config = dict(
    num_hidden_layers=11,
    hidden_size=768,
    num_attention_heads=8,
    num_key_value_heads=8,
    head_dim=96,
    intermediate_size=3072,
    vocab_size=17143,
    hidden_act='gelu',
    norm='layernorm',
    norm_place='pre',
    norm_eps=1e-06,
    positions='learned+rope',
    rope_theta=10000.0,
    rope_fraction=1.0,
    qk_norm=True,
    attn_scale=0.102,
    bias='none',
    tie_word_embeddings=True,
    parallel_block=False,
    init='normal',
    init_std_qkv=0.015,
    init_std_o=0.0032,
    init_std_up=0.015,
    init_std_down=0.0032,
    optimizer='cautious_adamw',
    learning_rate=0.000683,
    beta1=0.95,
    beta2=0.99,
    weight_decay=0.28,
    lr_head=0.00901,
    max_grad_norm=0.5,
    warmup_steps=594,
    schedule='cos',
    final_lr_fraction=0.0,
    batch_tokens=262144,
    max_seq_len=1024,
    doc_mask=True,
    z_loss=1e-05,
    train_tokens=1363000000,
    max_steps=5200,
    dataset='wikipedia_en',
)
Each number is 128 + 32 x the weight over the matrix's rms, rounded and kept within 0 to 255. Layers, rows and columns count from 0. Numbers have three digits each.

# up: layer 3 MLP up, 3072x768, rms 0.0213, rows 2442-2494, columns 512-639
# down: layer 3 MLP down (transposed), 3072x768, rms 0.0131, rows 2442-2493, columns 512-639
up2442:210090071187106074128131060126115169135200178200154080146123131124114107130157124126182152129057193093154177145136100118173091113130064094108139170165106144134189116114101106096126092066130095141130134072134151145113146121134135109115161191168109127126155133115082096100136126071057158058149130170151186149179078151160139169097126140194124128158112089124182116146082116135175074110134
down2442:137137143141133100123126117170136102095148112120079122134044132121161094108165116104052185110136236105140108098155113095041120118091157133114181028166170166192112135152255163083124136184161075157112178150123106128099090178124151114049183150129146172133151131114111110191111081141191130219175102158149113144141103149100180156155117113094183109133086094134123062120147196132126155110112
up2443:149106095136123070097174117085142105150171140112141110201171131161115105073139062142081151126168158130082069149065141162164128132163147111037138125164119150116131060155076152096167124174142175154105098094108108133116122179058107081128175116141132136122119118093104175061103111111160119152139105128175157129116148140207145172144142098082167126078114169177128071116145090109110109084107
down2443:077120117121086124151151127098177133131150156169168208095132153099115144108154178142135084142102164134107105050157073152083088148140087181184073093093155105119102091061109119219095127139136178143102130143056169079079152159173151090099110083149135139134132163166120138163114143125136114126141123108107172135105132100133136096095120179137161140120109107133180184082158101106124131118152
up2444:142144073158141125137085148134144137142137184116131107103151157157118082185073133145155160152055130106129135198099184147114083143165162108130210132138061163153153156191127155118076103161141108145163103172084140113086085125136050157118126195089176164126134145099176134120169093119081126094190192168148155166145105125086132125146152138184185128129134186115141115135133118162159122152107
down2444:133107092102150118081095139113223156147114175122088128114109147173137165127130118157102118121105155083150172123077107102135150119146187196197129138178107139120128118177143150176174118132127135186106160120131086126165096146131139115145099110109113121157124090141139112153116102136146167135172148213030132142124135180104134148192107123136096176071121136138140100092160125195112159121164
up2445:102119135110093129083097144159162136115145102140177073142154106132120156134129155145178092123142133116084108116121118142159144137133162183054116162155157078127153137124155113101163107167148143115134125112093129080080096162163133118111116115123114119163149166117102129144156187143136124117137171152173075151149144170176093166149106079189140202181089190142102079108145121127099150084094
down2445:074125091136125095117109202173108109138134166127040132106137157137139087132109165137147171106141126139096175146127104122145095093097124122171097120115164126138093174141120151164116159115090096124063140161037133174124100093086123084124125201141145146121156120125102139133170159126157146158172111208045069172152174154122126168097175109092126106120121175138153140091162164100155125147119
up2446:119144111117108181125130156116153180109126101148189103068097131124143160113135098125207114163149132113142164157196170165137121102148090102096138167126116106115157151119161146172109124111115138141129154109142176108127112152103147063120134080159156100120110102108097117137145109101072104146121175157126127133088146139114146142135117105127138135128100106152154174122139132113147094091134
down2446:170167128095110082144096160125128165129108144095106180108141137151113174066117089154147151088170138134130127164080110131133120197090127109177118129114186132104070106125095179130126158150115124129126140161100100057187167111100146122128115152150170113144154081150155044113094144213212124129123100087102171135154136150095135116143079148087107150191062144143115129179120116106151139107224
up2447:115164209104123161120141081104150123140098128139166057138175095082130176119111111124092097188159152152167081215151136139177136116133143150119204128153111083109076109147142158157087111122129135159128135117171173099148104153134120191090084136138118108118103151147067135076124173117158139154071111100116110141134092121175199139158127147161097117096172066147097117146125135169136134133138
down2447:162138094134143140103119123139107098122106145144149202108091192148159151100088130111141173111134147095135107059110170115153098160130063108084048140093106119117142138166114177136107199110148133142190121098112105126127129123043138072104118191102064121066166128120102139140122132082189119131117107194137174136152139113159139131134155158064119175118115142138108160118152146113110108111146
up2448:143131165168128135131141127112101176174134126143095088140122096147146111122123160142139131128130103132130155160124083144089102079122122158175180143160124136139113110123081177169101105087113115083064168106115154139100111119105138131124134116111127132115111133179093212115120154088157133127149096087128100141163149158143124117121133109186140128107132093105146071182130153152145164126141
down2448:119107098142130138127119119112169096133162112123094133124098090058152116129155095115062103102135087150137108088141144131126190177117095140106106106108117164161151151126166108160130192157179218145139165128091129149088097138155096101082128136186138116068121155156097158109146136163113098167194126189125113101088120098107092092140110105170103128032125115141153098104130124079161119131195
up2449:213136148127167185160057117110130112125130130137158131116081185139150122195093167092124157071090144131135100157140148079093150100165115151135147106158095084072117162079117104098146107116114111095104151131085140156162109129099106116124149187129137175171103130170141148102153165090115207109069115156125160115142125148128147173155133182192154167142137106151133133127141174162139125127147
down2449:176112117065122130121195136164100138107130097143134127180163139120128206090151113103140153103171108130137121226094126165107113113173145132135164116099139095107124113178151148144184102167130106101137089177147122087143076096111139127155146118181136175093152154172190110113109116142111133090123075135136149086131152123125120121130108147144095173097126137135095137134171125122158109093126
up2450:142118147140145102123134171154114133130172128075161152137152141109114187151082163185150130135097195146135118124128151124139150167070187086154077211130098138097149171111156089116176112100103130139141197173169081121124164112122094161111161141115094154103099121089121145091163101115189152165197137144117155096162085136117129148088110157146191220094141119151116147078116095113139124116112
down2450:170142129110122108137144126103177116095126138147068117124145247214115107100073137131136134151134126083174104156125173141146087164107113098142093142173113171129140180144124116188113217042121197176100090133150139206153116102190141118167195146121100117154158131135153118153109108140209160123108091152120146138075118138163104146151145120101153129122152099152150156113086130135137122135104
up2451:152164189158146100139107105127140192139073120140182154169129104151135143133121145098123118104127159134100106137100087125154110169134173117125185138143140142132139158180167121143113121112115126164099198105150115102180151107106107056082086129103129164078104136160039122138173173124108121124114130151173165107144132135111153127162093188121124104141150099148144138140084115180090150137153
down2451:139052107059051086124147134101156079095150127096115092116110118103083121116135129118118118129167108149208150118153109168134127122111115134134160152091121144088081148169153135134144097143092124159179136168104098117106150117120163102127131197060097132146131157113137163148122069127189131074175134138085106174103070100090112147073102192159176110129145142136110121076141148119157130133065
up2452:098105127194091096083108137141124148128137105162133114141128145206131178113175109132146156121100152125130116134118144131158133083089142080143138153127075126155128179134133121133139109093136093146107135133153098153112089177102125129097122137137117118149139124113101128172107143089138109150111123155154139133107107174162068153129146100157105116147083136097097107113146128175102119151149
down2452:103130159063112171105111142090145176154068153114123197086145123115132135148138163149057080164175099160142175107160093144132192133146129149078076103106161104153117114079114189177146187125124162100115136115076177119129147138121145111158123136075102145044115095140134124117105126152147143121136123093080106144101113098172136127153095106147101122101100163096131142161120104103109115111084
up2453:162095214123079119136135083093094149145118121158141105115132116101093092098127105087153098137114132165130114142170141179144135117124126128207122155100144070147185113099144115092169100128183118086081158174112108123141119139073175043083148215182148151148122106115110163136149127129110142125142098103098074099133175096138168129142158112108083125105057145084078105142152155109131128161089
down2453:170128123126199142160105086115078082131134079099172085124108186152178092154162128182087092177168100167131145134107073143140153156148139089173106061121124122164164164123102147100141075114135135085128169173102057102098125119144165120133148129162103183128124074127135083156140109122116101090125136132165168073195144080175138129169133088124061193121154140105129117110116107122147142059160
up2454:107174108158174171124145152114167144095112178213153117120137090162124114118141112101147085134158188147075176097122124114110133158187099083115135130125083137171033128231153108062098112019066106172104128114176138131069157078077168086151090155152199119157143122142085147106139113192082145037138170154172168109141098099123117162163142111132126135124094107096100079140154151136126181127099
down2454:127182062117084187132162118175060140164131103170117178124103113097160105125145147066175108126113108086167100157160132127084171098144040210155174146139127110165129131092214112140140109113137105100133101153174160133108118182122117214070146124073152098136154132141147152141099125147170147068187151090146101180221066114129128142096164061112129085135186090145148150152134159079099176180141
up2455:168139090111146099151128102128085161091099124121124093126140100133149143130100122127099097114104125098026146157134134142137131092127151091114108121118102129123127133140111097114146038094098093182117162091150060097111114125046117110107151160146160098133136155102134064101144056070140159113116111088130155164165111148076150122149120151119138092134137117155130182106097159125162172128124
down2455:077098073133111113049108121118113126191114150165097175155176115096097140190097115127125136141173149084095122146127103187120152046121136152089150158068127113109124132133128139158119119145075129095113069139123150121116115131184110081061157114144105137160187151164233115144138110080149079153114057127142095198141114159146138116101079077151056149107067120156112090133102150101102140158158
up2456:135119102187087076105108081117115150125154173127164114090176190092115106153121126164110139157131089102121078155163140102176124053167076144110101157094092081099135139139118111093105098186101158146118121151049106146086074136065116111120158171127124128051173125053200202112141162137177106100078142096100144135108097108112108132136157118113111096096152134089124153125110121142159195169140
down2456:076150164116163145138121121140110128102132101102137129098073113115177146134162134141113146129162171112109114148095135108110082160136140080169163117162170146127139099151124104163128121102102121120118180130207118092165186111235184133078085144110149165134039097101057101195062138151117164168103094099128096123137168117084067143088148157181144078185112100133156133198111111170153080117113
up2457:153130090115142178144181085126110145129161132158183112086126151103195096113085160202094152156124114114133115078132129133134117193115176083139169168105136136197131093114109169110179101156073108133142150168145095111141116133180148191087077123100117125112157110100122159104162169161128153105117121124068091115142154099140172138109118143120137084151119157134159149143120100167122157102092
down2457:105154116111130183122102094098172181128138115129150104205152137149113133146123132100159140130142066089154071112155098128133145138108108155106141099048109172102132149133102129142058186130111177098128123159083143105107105170120169104184161146124133108149082151156131115124168125135102125114195135092140158041235122234122074185120096080103180097154112152119129127142149149095097176092107
up2458:135077119117121093138150110161157109087089125094163091101115179162114117175151153155083124116151161116142189150104102139080146126168147121111208141042177106157149149086090137118120120128151116134100083162144105136141153094108091115101149172130086158108088099103122147123151151119118144113153148178073119134146137083142121121172152127198127130119113146098122178129186171161122081069095
down2458:107058111133086093158151120129182138136135091087147196230157133107140151183110128105101093218079124098134131087185144208145128160083133193045101082079099119163139125148159111119117136055167114153162071140086138080108137116139095075102117139086137155065188149159185144185146097145097146201176146095179104151119142145155134170080172071114217127119155071136154129129074123131172183126148
up2459:155086099111099163129140107093132119157101173150133168103106160125117182109082174157067150149123134144139101133110157135165137108190080158161177095110116134147161150136135080138136119080146088156094146139111092130138105124099113108142140135095147122162105045146084180176150096107104153163148144173159094151140143135124076153116113090157162096191121159110154112100142097133163128136121
down2459:112103129090126116140126120162163153146126119102139073103144100123101137093116099099137141071101098129133159121094117144119167154099152104129052067082167115110092108110110188147169160185118109145159152144109212144166124139180068147116120094133175160086158225107123096106095185147132140076055068101135144135091170119139122117138124180146094140119121076108102152117126181135113162148085
up2460:170110094137114125138146104150134165091170174111094123131130146093144192157185120077102135151173164102172144124093161215119114148153124139087172053102122083099081107163129119020137109131139083094160135133166162160084061094113170143087196178152200080155158094168134125091127086164124172155156071105132091193170140096145129134120117148102176116201078139148125072154085088111168061120040
down2460:127125172118149149080165208100149162141107176177070163129135082106109179118115134109143128100143169144118168098112119112036160121132118133128123200211018141096164148123117142110143077152160103160104115119192159090159090163121205126160084183090051137146122125073143157108058120160104166126112147066194133137165178101126100107120136085234145112109083147098106110148130104118092203126130
up2461:138124147159165134160080050133162145122126168149105084149168042175147106124167055101191116143156153123119103128152148164128138172067098137141191147094130148091137081177098105140154077177170158134171107154130151128115044126077097125091152140158135108152047153135149130112175172160148091139099170137150127154145125135175132173116137168155145147088125093149064140086174143111116123123068
down2461:125097116102137087101142158144070170154070099120121098148110128102156163147159129083120110038116156129098150142126109091177114088110124102143094133122100095140095155105132151115130150118193126096082117073019124080144199135177119158141144135133102136146105112062106157146137113169152135136178086175159099188100108151143166121082151131101077102099183131048155143114091138140114182079159
up2462:220148128151141087145107173135130117106113107146151119091096123121185128170148087094149172168199156151129129107150114112114124110129160168128181139113174143162117067190119083140139109105133108150176109144076187089126106156105094122125094229150178149148139065072187106115116188152150132115088087118186126151128116101118078065159083134068096097151169143106140128119154149093197091148109
down2462:141164113191176137138163149129136130079084183146094142176109088089163217060152075109151220140109206186160141129142125137076182077170140203144114159125092107121174061119113185051102061070164121147107184116143111140105130096137181104165086128154097158099142129178124123120125156135178130133163136115145137129155079094140165155115132199131132147087181106187127156084093171079148112147139
up2463:146191156136116143156141110111143178181102177176133126146129154160089178108071141156089101156177153109125196090105164157166089118083153145134190184122159071148116100164141193137153108058120131190128121201181107135144131163110113143116074147079123140090136111116106163130161140102148139182105187141116204090125158119173154111078205150122136167122094146125127138122145147154087186130140
down2463:153119100122127072097197076158136020082079113082152151104120125137125109110079114140146072119046154140080199157057099143151093130125079156123121135153147083169093134109175104131174108120114059101044146081162153147159085158164111090120146118106143155056126074172074107168137148067158087119171149128197168107064141120111117101111116120156091161095078181159160103101152101130108102130164
up2464:147105170149148167135160157194130153169142123153187149041110200143154151119100202097076205102153123090102091167088161131168082151132157128142119142143121117093059122121121110118159127112108158143106148144046123073091122172061033092109072076113140111117213113156106113129162121192067074108038159119083120141140147127102177111150196149148142195115081129022134087102152153176164186115112
down2464:103115197207087139087199107131091139127125133132142116140118160116104101121180081121126141115148173114119145162134158178082172078137159117138122131135125132201038106121126134194145157122177079142126175103104102149076174147112128177122117166188108109173070133112131053099137158072133104122069104163101155106115164094133172139096141131121141167118093138095106124107133122150109184159102
up2465:142125094113139151129188192204118084136166133131135097125121142138140183142140151120144155153123091177134107203136098169167048148143148109074149059138147143068168104165114135143114102154067136125176126099153153047107141151123153100132077111071135095125076099152130153155144174121104178070174130143074185146171129205182125160143124116145131126159135123122150112135172119173129119123121
down2465:145130101196073122137097090129151143095062155088100159142167112117141095180126089118126099112116158153137104084128151090146147108044123094146136168166057067134154108129153147136122114118139152135151123154097085096088148159093123118121148125131115154129133160161091139095133126091137129120163101098119138177137067080159063061170101149114105131096177150112105181146088128092132115146119
up2466:142123046098127129150155126086108160164178159132163152125185158176128152093097107080149094122105155127158130097133091113139099080183127104145190145046161135106160124157058159096103162172164135083129102103130121126135153098137134133105108124094116125109096067077097155148120114094121127104130116130117157082152084118126142113157195219124098165054113187122171076149125147187142088135085
down2466:145114176163155179082146115125099156164107145076163167103119149157107107056099179157104080123126128085101105116100178085153120113132153138112105112176147144088101150149099160159134187115124110144162182090118120086146143127166105085078115137124123110150184109144188122108051125136089094139130053152131157154075127137141165146134145095130114114099097113091128101088137134141071119110132
up2467:145166101092147134148134129128133101169146170124167164127149102127139131192108179125154086117154148132096145159111145194081110110124055157153169140124140082144083123149101197163097096105081061102142142170191110079083114123117122116077104120175152184112068102099101114130156173189192118124098083073134130135100099125122128103133125125118197113176114128153204118129093158156177185125125
down2467:059094140162091166100150125169103195076139076128133131123139140087119084164115154093124159147146161112121134095183146144122181075162125105087071195122140099140137129184076172112143106139158140122157130167073157175137131163138120146189113108142110145141158176167080141117149124137134153078149184088111111148170082125168078140114173172084102091114114108091107076119106130081152107148116
up2468:141192116213142140165143151132144164116153103099203150138137139101109131146091115107170120176155156117085120117099113164152127132076158130115165081111131120045072145122157117136106105151098093117145201112125128094169159124102111128122163146181222110097135122135121157141160116180141147148123146125079148116123121090070149178093169130156123146095059088108115027180125085101104084094102
down2468:119162153169097158158128082200109179198143065182131043147121130117133102171184175156120150172082115145164131080138135140111138115125151124138142185133169128204159103120104153182106095158162133106112069113127164172108149112048164168093096115203187101148147151145114130126061163149144117111133142118137170118173194075186088124061132103144163132171133138139133128142179128095105148146107
up2469:105146076119114164089162129146118114144135112100136126121159156120174108137158097129184133127135119204128079168193093116130110107101091137172110126099070057172168076145196181121151140143145136143196119122082132156126137156145096102125131163101123128135111125094097173136164172147120089125144132130094147114139080093117079096132106057134151168039149139168118033133141126092105136190148
down2469:106184132152111139158125079147116184141080109131101100150126119084124131128115083117117149129134135122144164069140179077113139103142092107138132121128108080124107139126102131082164108115128159107132123231137057074126158153146152143122130174148117130103109174133097122077069108165118150073097136189143085126110171134136101110144099069107104081155169100143159152141091143119099110154126
up2470:162149142105116112180158115096111096121102163100120110161071142092122142157142079124123145145114184141119147089149178166115085136087158166114188204154124097114170144101153190095129136147111143105129105159058098148140136144089076085095114086115078142144093105072074145206137141150139126154163072123105168128166128126107127129106108146162101071137133162157144141117139133101174113137115
down2470:103104064141114154101083170099121082084127131116156147129137080129116160099077120116116113125092152125103125108140130130119132115164114199096144145065178130097142084164142099089110127094120149142113102161071116138145133099136124146166188172123147147091120093150177098149092097197073103121211111071092142173024120151128145118176085095127094130125107111108124086153105101110134191195133
up2471:096117126063146121162197088133124175113120088077134105087183140158123174177128136092130107138173140083118111142049164144122106155141129167107081069148091111182118097101147138058095101154161113221125104146135088126085109058109101131108105108176147118204143148121022103140116169137101153159124127144164168134124191109094128133057065090100136121136174160126110132153160084148111129147162
down2471:067134093151115180104127098095161137187141094118080161136121157115115079121159151146168095137111148123131121138096132133110167064122168137087156127078137135134142119096105120121115143128173070115133107081098166102123091128133131160093133158058143154114115144059114111118063100106134161109100065107206151126142142145146109118135161117143106089099120127162157097138100153173120112152119
up2472:115152166105154132119194075078150126111159177115127102144108100109170168099155167150096183084086103171166140175163163140136105083089085107126172177097092144116048172018145122186106049099105095120162125122128111054086087147141152169092102137086149179149056121137137119162142162066149092197109094188129136113160103164065160102112167118118131106148176088128127148116153050104135121145110
down2472:129089176142114138144126095048168110134135099151180115156141164105131173188115117172133096080121116115087120155153084157063135170159130100133214120159094113163155066168153178109158071160179112141097118178091091178197115066135144093137118112177153118104163138096155101143153167119129151085082119087119161142153131117101066140100110145148136162158120154206068159181134144101124103105140
up2473:169088091146154082150064119129118145088091142154133085098114112129104138132116104175130105209127210132118108133090132117099155143119108142170110129123146133174162071149120073145130136095074137153112098074102189130139100130089085120120148114170148142183206126105128149112156141116148141108123093146097119117090110115103111089152128070168121143161111135074107112117163123106086050133107
down2473:093113139119095169107113186092151150087121119121167159099182134085154155114148157135125080147104079123141078085186176132167156109067163106123166111095116132083093128093110122190102130103123138155175154157116160128131118132156139072073163185093153147122109102111112121153119141131107169116144142152210162090147102128145158165136075147116103106155105101079137079107081123126105127133123
up2474:148122139134156083172151169112157134092160155097142148169126108170151143147121117174199148123145111100156157146102173132199109136111107111054172082145174098101144142160135081135108131136136125167180084131116049088128110161091113093115108110072170109078198121111129189101146134142067160159103103180101142161149166099115159134071133164112206101106142043133117138099114095142145108162114
down2474:155106139147143017094082141208220119154147168102150120100089162117156117092155085147152164097096126118157139197144108146148102211182164097125156090130053151119094177101095116093118167160055177190062113152074065098122145139158095131091112106092127057134193117132168132146107134179111202167159102083109076129115187152126121117113153081087112121166118145103139126108183151142085062171149
up2475:134148163163113171142120162091139148091154142167155105122158127149137138097135135171157071127140152097119101167193104143155128142144168127221170192066081126168122057143134060150126129166128165165144154245139201116090102179145022109129087095130169082130118099123136106109133148095138106100089088129051164113149139130113173171126170107171199116087135174108110113120128096122190124155078
down2475:146152107082150101055117091103115133143091124129104103095083137159113148119122127109127137096097089168103142132166095153138099060176069144081176134103155145160144122079086203160142100117123110082098118130133144123109121153150103158121098098146218085154116124141179117119162136144114091132092119141055137130186124122165116109204175142136166165114195158142117091169076104090143165163162
up2476:160153181145149172108131143073152085173142160130143132151109191142123186106144135158113186124098141113140166157115165123145059164120135087150163153188162065126116090138157161171178117136060108145219248098214126079137130164127127119159112081082112131085102040126143136126162140184103133123110088095151134051148144086116148242113131148151179139124141156143164115072169179180144169152042
down2476:109140165097110134107080136116069074080113158130040173161162077147094172142180070227163140103142138080175097178083078129117124144116066133174110132160122145151124120198131144045070160179114108133127201129141097146123101124111104000131110119154132183119112106144159149133135141128126184152121122149118162046144126105119101119130072154100048141148113099138130137118182097128136173136065
up2477:140134147187143148183145141138115140149176151161178138155104126116222159094109183146114128177108138116119129175169096115165116123118117117164116105128060089117203104093162141139166160180130130148120156183070144084123114056143104162105054068111135115112165086103112099149146152111186128157193116188122135098132137094135154126049128159054196143041145195096133051143162144079118089058120
down2477:087150167137098118130124134154181103164127131059158164122127109083094090125112132076107115140121131140128096130125087100109184112163132122137087150113127143134140125122079127162128124145119113117134102086120109151114158132112117110079139146159110088142095075157129113025105102098134092097109121138178105146124094076183108114139121107103112178114166108171176122110101180091126103145144
up2478:144112118131129085134175106095138102106136151078120097158126155135120081167154123150160120107190168153136104126180147113126073139165143119125141090126095077123095155219148069119175145144042160111130130105099141128100132145160058128059131156158119161130133111058111133095097132080097165163134148154136112126142155092127133145159064147154104145134110099145132071078098145129106142096133
down2478:176105180129134107158081174093123112098111149207104168159122170135155133132123116142169185097177133051159128181161158150135137107109115050069153115072184000119101152100114124109072198195132087175114134139127110159158160143177153118132158184097150104101105149120150091113142158126142106127120125118138112092100103119149157193074170151104148052118115113179102084111178203113113123114153
up2479:187113143147118110147154097185164130165143179184113151149101119128124132127118105117104104169123192160078113148146153125157061165147178115102131141173146094099063168166128106102107149154127171146124100158114124094151088117113116120114120111156129096159110061097148161165166122101112178141120090140165116109199127116101145052126095126136099082079094098071162114133110097127088201137112
down2479:118148190161180145137077103144158141124161144085151071085129153137055160136078171190167068180121140171135124128102095162070140133133121187088101172128117129146138157098099124163155098114099117113126143132129115103171132176135072187209124164131148147093190155104129098190087160081164164121140160097123136117069187118184126173136100124135102143143163113098114173124083131111157169144112
up2480:114111131144089090116173137136150083110205101080164161154120123135133173128040146156158141139106130101098135160146095158112095144136114105166165142056154123109110045068084160083175136148107155115096161171046102158085145141136103114048111139105125155104129096106142121102125170127150119094142123152156151137128145146081108171141114135151132099109088086160152109116129142138138150088133
down2480:156119077115141134127090153103156126167073171153211116101147125108141082114138148132002127156111120149088133167100154084132132130168136129158087080192131105164093143189135116155124139126129141108124066070097118027174123097181157141110158177168156065136171105118166077216108151160060106141153144128141142102079134094182062095156128175124117081158141101141139161145168140146104175138154
up2481:190154080131142130128130098167144203131137121113132110109137134139126180109116168131107181113149191138059134109150185106107104191108161156192107086067034086071087111149192099114124127110177158166152164122117147151178109141128074075141154126112108160107161129062150135089116141102075129097118043116158216220133136102053139163123103150139141165113150096164141167120153037112107105180058
down2481:142097148101134136151069137145151122105145125111088112078139157162150161121159146065167100151177197083121153140108079141141153169177114118152120111151145103110046133134166156095150122136121140099106106085140113116147136122122114188161112088157193135154143176117081138063106112088101224083145107113145102146148139133159092092143151198110188041144166132122088093163124074150123086112075
up2482:162099172145173035077142125131144148161157163140211157141116110125149134136129148105137109150152194103122082140155121145173133128098146162094145079090121154105087134134161098088132108134203146125131083101137160130093129107093056142093112151160151146083117115103150139055124096137088171191178070151093147170157104129101115139140104125083153174105176159138168185125203103100093094207106
down2482:152137126135172111171174103138098114122156083112082091074142144085180169132114100185086118141054117088135138177175166103094125167085140156132102105121099103150158112131137108148106152106127196138147182082021048132134134090175150137084144092137134217168162096135128137137087148186127076129109133125142130100114137177089129100156089142169120092171105129137124138116153144103126142119182
up2483:123093088075155050106150082090107070141118117138143119158136118130181118093178149175142109125193108133097181132130139144135143099153115164129147094105152065156148127122108127114176120159115135159112111188149141122070087135163144107126105128133175168132190107129106129102136138127093083112157104158134074121161099073160100102152144167124114116166164112105106113168161104170139072114115
down2483:099121120130105169104201129158119161148201112113117152088088145131100111113088102122112158143134119116138070146187085104136119079102112077125141128102105146137070167144173141139114103126138148083146054083085102159153085110158185178166134121098163082116115129127133149163097116135127174128078133126122153126115136094112117132162107185127150168129109139159086159101049123138118183117106
up2484:096137100157119154187133139091102112034147198148122171129114133188111114113167093153140073152157145148105159140110224056152117190126103146092168149068152127192123132160148095125152135112109118130150111148126085094113066124104122097130077178105186157174121119107177085151122123157141124085107116116149085172118146142099127118142070153100127136103130131161191137096108137165131087123145
down2484:141111113065151141061173101172149146158146107128145096098116137090109183114146141084155148139125116185106082116146118125151133135159089144149134121126082123152077154121134103108132159129111095110078116183141133154137096114176156204140130098097084131128123131063104154117127126163111070144068130137092158122064096143136057192162121149115187109166139105109164105200133166118124163176100
up2485:103120125093124176142105163133083156133183140056149111144145129116133115149123110110145121102143138144165139111205104112055121177119120152118120121213101152081083054067175158147130099117132126161143096063105118187122119088138089125107182114132151133160098139113160138093155182186153093178158153075144166163103086128149154152126140113161083102079054127110092157163113095138121149163099
down2485:109073137148127129196110193149150077109133181102180135188130170091125131123162124106178139146121155131109145165097134115123119131202103102117137096075111129093148137137111132117146126110140124123141146122120131106128164151133154175135169059160077094123087123107143138176095096112174113109113098140147152072163167146136152118121148174102123111154128116132080175080084095164191126074158
up2486:189054139110139060093198140111143133176112136133096154138106138122135131045103079059159205139106145109128147121106182065105160128168116096128188129145094039156150096091087157192196125143187161104100110076152132198086102088135107131124140125184075121090112169144136103122123179097155120129099137185173132079191149149131103167106143116080191084143116125157096147116123092135131064131110
down2486:151204092158058102141147121144157081120097172106077133112104126086123120147236105157139099053106110210131134156164199084178091166077107129145114174166162117132123114112124083143084147160119134193184125214121105095123149141155121075150147085139146134132206096160086114173197118161134108123164079163047148183083104088075146157067106118164119159049080135141179123143139164115145119111137
up2487:125094156103117096130135151103136139077134175099158139148091150106147156129132091098113166106159135139203133148118168141080112115134116157114135101134077070132141135171097171112103100125163077194100094146111107183122153158128076124112036121128169120157182158130103179166077127135109114129084083104081109133116128106156189172111125157182126115096213124135186078163112193140150083156096
down2487:122152109143120127147172170148138105117123089145115157134140120157157088113155064091176143145050167153149077107123163133169107114144119132131082152095166156123098153110103157184118157115084151151095136111095176111164148118135121153120164092103148119104094133145134065167110127103121137136107158125118154119115113137159101117136152080118136157161114094082083186100129144125107163106124
up2488:128149132189119105101115050118129107046127042201165155074219091120135187153154130145133184142095134118108125167150137158163130158166111113170178203105164134053116111159153134144121068172092119098158169187165099109117105131116106103125129116184135145118169105111147114123108141184097087097151116104114080118121140136128141134116146078212141083148092121127160090151157101109120062125092
down2488:147144090082172146127087123121130145138133129102125122147150211147113060098068115144135165149154104161112128136083122100099092112110118147111083098124144135082158155168132157119126127163093112160128107083087093060168102058102156086103138080094127160172092137162132163117143153164174117172147110147109133129153118132141147132057095098146116127144109145155117165117120093134161111154128
up2489:135097116116184134105138100137079092109095102108100112149124148089138159125080111086135108155173129160169103111123103146083147116136115138157112175116173125198125109174127084118171128140141125118132080122113131080120130128123144101075115130142160130138100140078174168158174124126191163124106129103050064107084120153135154174137145057177166130083120199103125122129255107135129162168119
down2489:131152167102088159132128159129095160132125153092110123123196070080119105195204111116191117150142150102143148102110142108158150102110148088153099119085141113138145128171115128116145120092146147153134091142159112168141160137141153178151131157120100145077136146220163146089119091114137139131161099161183137185128147127164095098152145157151125146161124068151132090172115137103100166086137
up2490:099098136136054152124114121186164160108126095077150085144146124111159093163108172129106162133179144128183111171155159146120129054152162093166129140149107142102128140119187155098174105125159106109104165139154125086152129142169135188122127039140130142133136105101130103119125186114118078129111118174076204146153143131116102141132163160175145159124121195112110143105129141133112147119167
down2490:170118129098094079150128106115100116101122166178134140124136115146130140186155062128127170137134126100071126088174136104118115139102094127142099104146079104138156170154164102146123077138081159147114081195120121120121136106128122067173128177108162182135127127144144138138161122155101149143135139093138113119092135117077129151120114098165091129135120079166137151171134140167151136119128
up2491:118102133114156129095179149140137142156116166159122096112093127086137179106116156146096164178105166146110113118139086145166137098162078113124172152089134107146120135170136090076210137150103152154190120101128127163186088155125137171115095123099180198172149091129130133095108133060140124112158085074118109132106160195099135147148100149094128043141133130179113179155125088115119147140151
down2491:129144082112108182212098133096191170104113098149090106125167137110133178142077112140147188160132101066118095141157129110105104166182129126150129125107147152139128089135128051133150117142083163146082082127198133182175100179139099148155150128205155112202192113098136118118132092168113077137104114086087122078137127121121113184111164185135108170162129210155136149093177140128119088089107
up2492:140149182111111146131151088135095178180087148133171098131122081172124156111118130093143084141112086191127130121144213151134143124172132139127137165139128072174181089155178121125116093027130082091112165158162130082164083120122128091131150155096144181107067088118195156132112184151110116137063110155167094138164151160110144149121124147148146101145169194045125106111185130134129183101091
down2492:096088155145173136126140165155136148129191134137132108129102144113130084095158120144148139085145144117186168149137124131177090163085106129113123121118154131136170107150093130137113148180083209144094129148145125149124114109144135169155069176114148109131174152099129075140153148098149150136172147187077150141145142070132124069137143126066148099124142136165128071128094102123088154122136
up2493:160112055094083057188158134115136145066165144141119085134101130127161143203042188133162154150128174125102138185128131115151168134094095168088107149093166093065159144050081088144139145113105157128140099051114104077120103112153150068131083189144101103174107143112165151099169106109163144143062126159110156066080090136146129160058120114103137138159087107110143094094108173116122131057115
down2493:128108156159097176071124141119190092142135148134134146134144064129172065074158081111109121084135184180150188168156172077158125093105130101032092171160096132051072144121152185072127147117176115143131122142132104162165121100109104208115120117104134065096104126044139106086076153103098135166153149131124106188101165187161157110148132161123119123176111135175142070139119115063157109082155
up2494:140149235128128174066154157113140141080134143132137072120194076092157145155093113119168151105117106121157070136137083106159091142124139137106157089103134130080143132136121175150143122176093188112139154072153117124120092112121100105106130149100112141146119123148122115114118143100089139146084126132084140096156144126133164119125122158146121114122130136106108084083097038193110139131070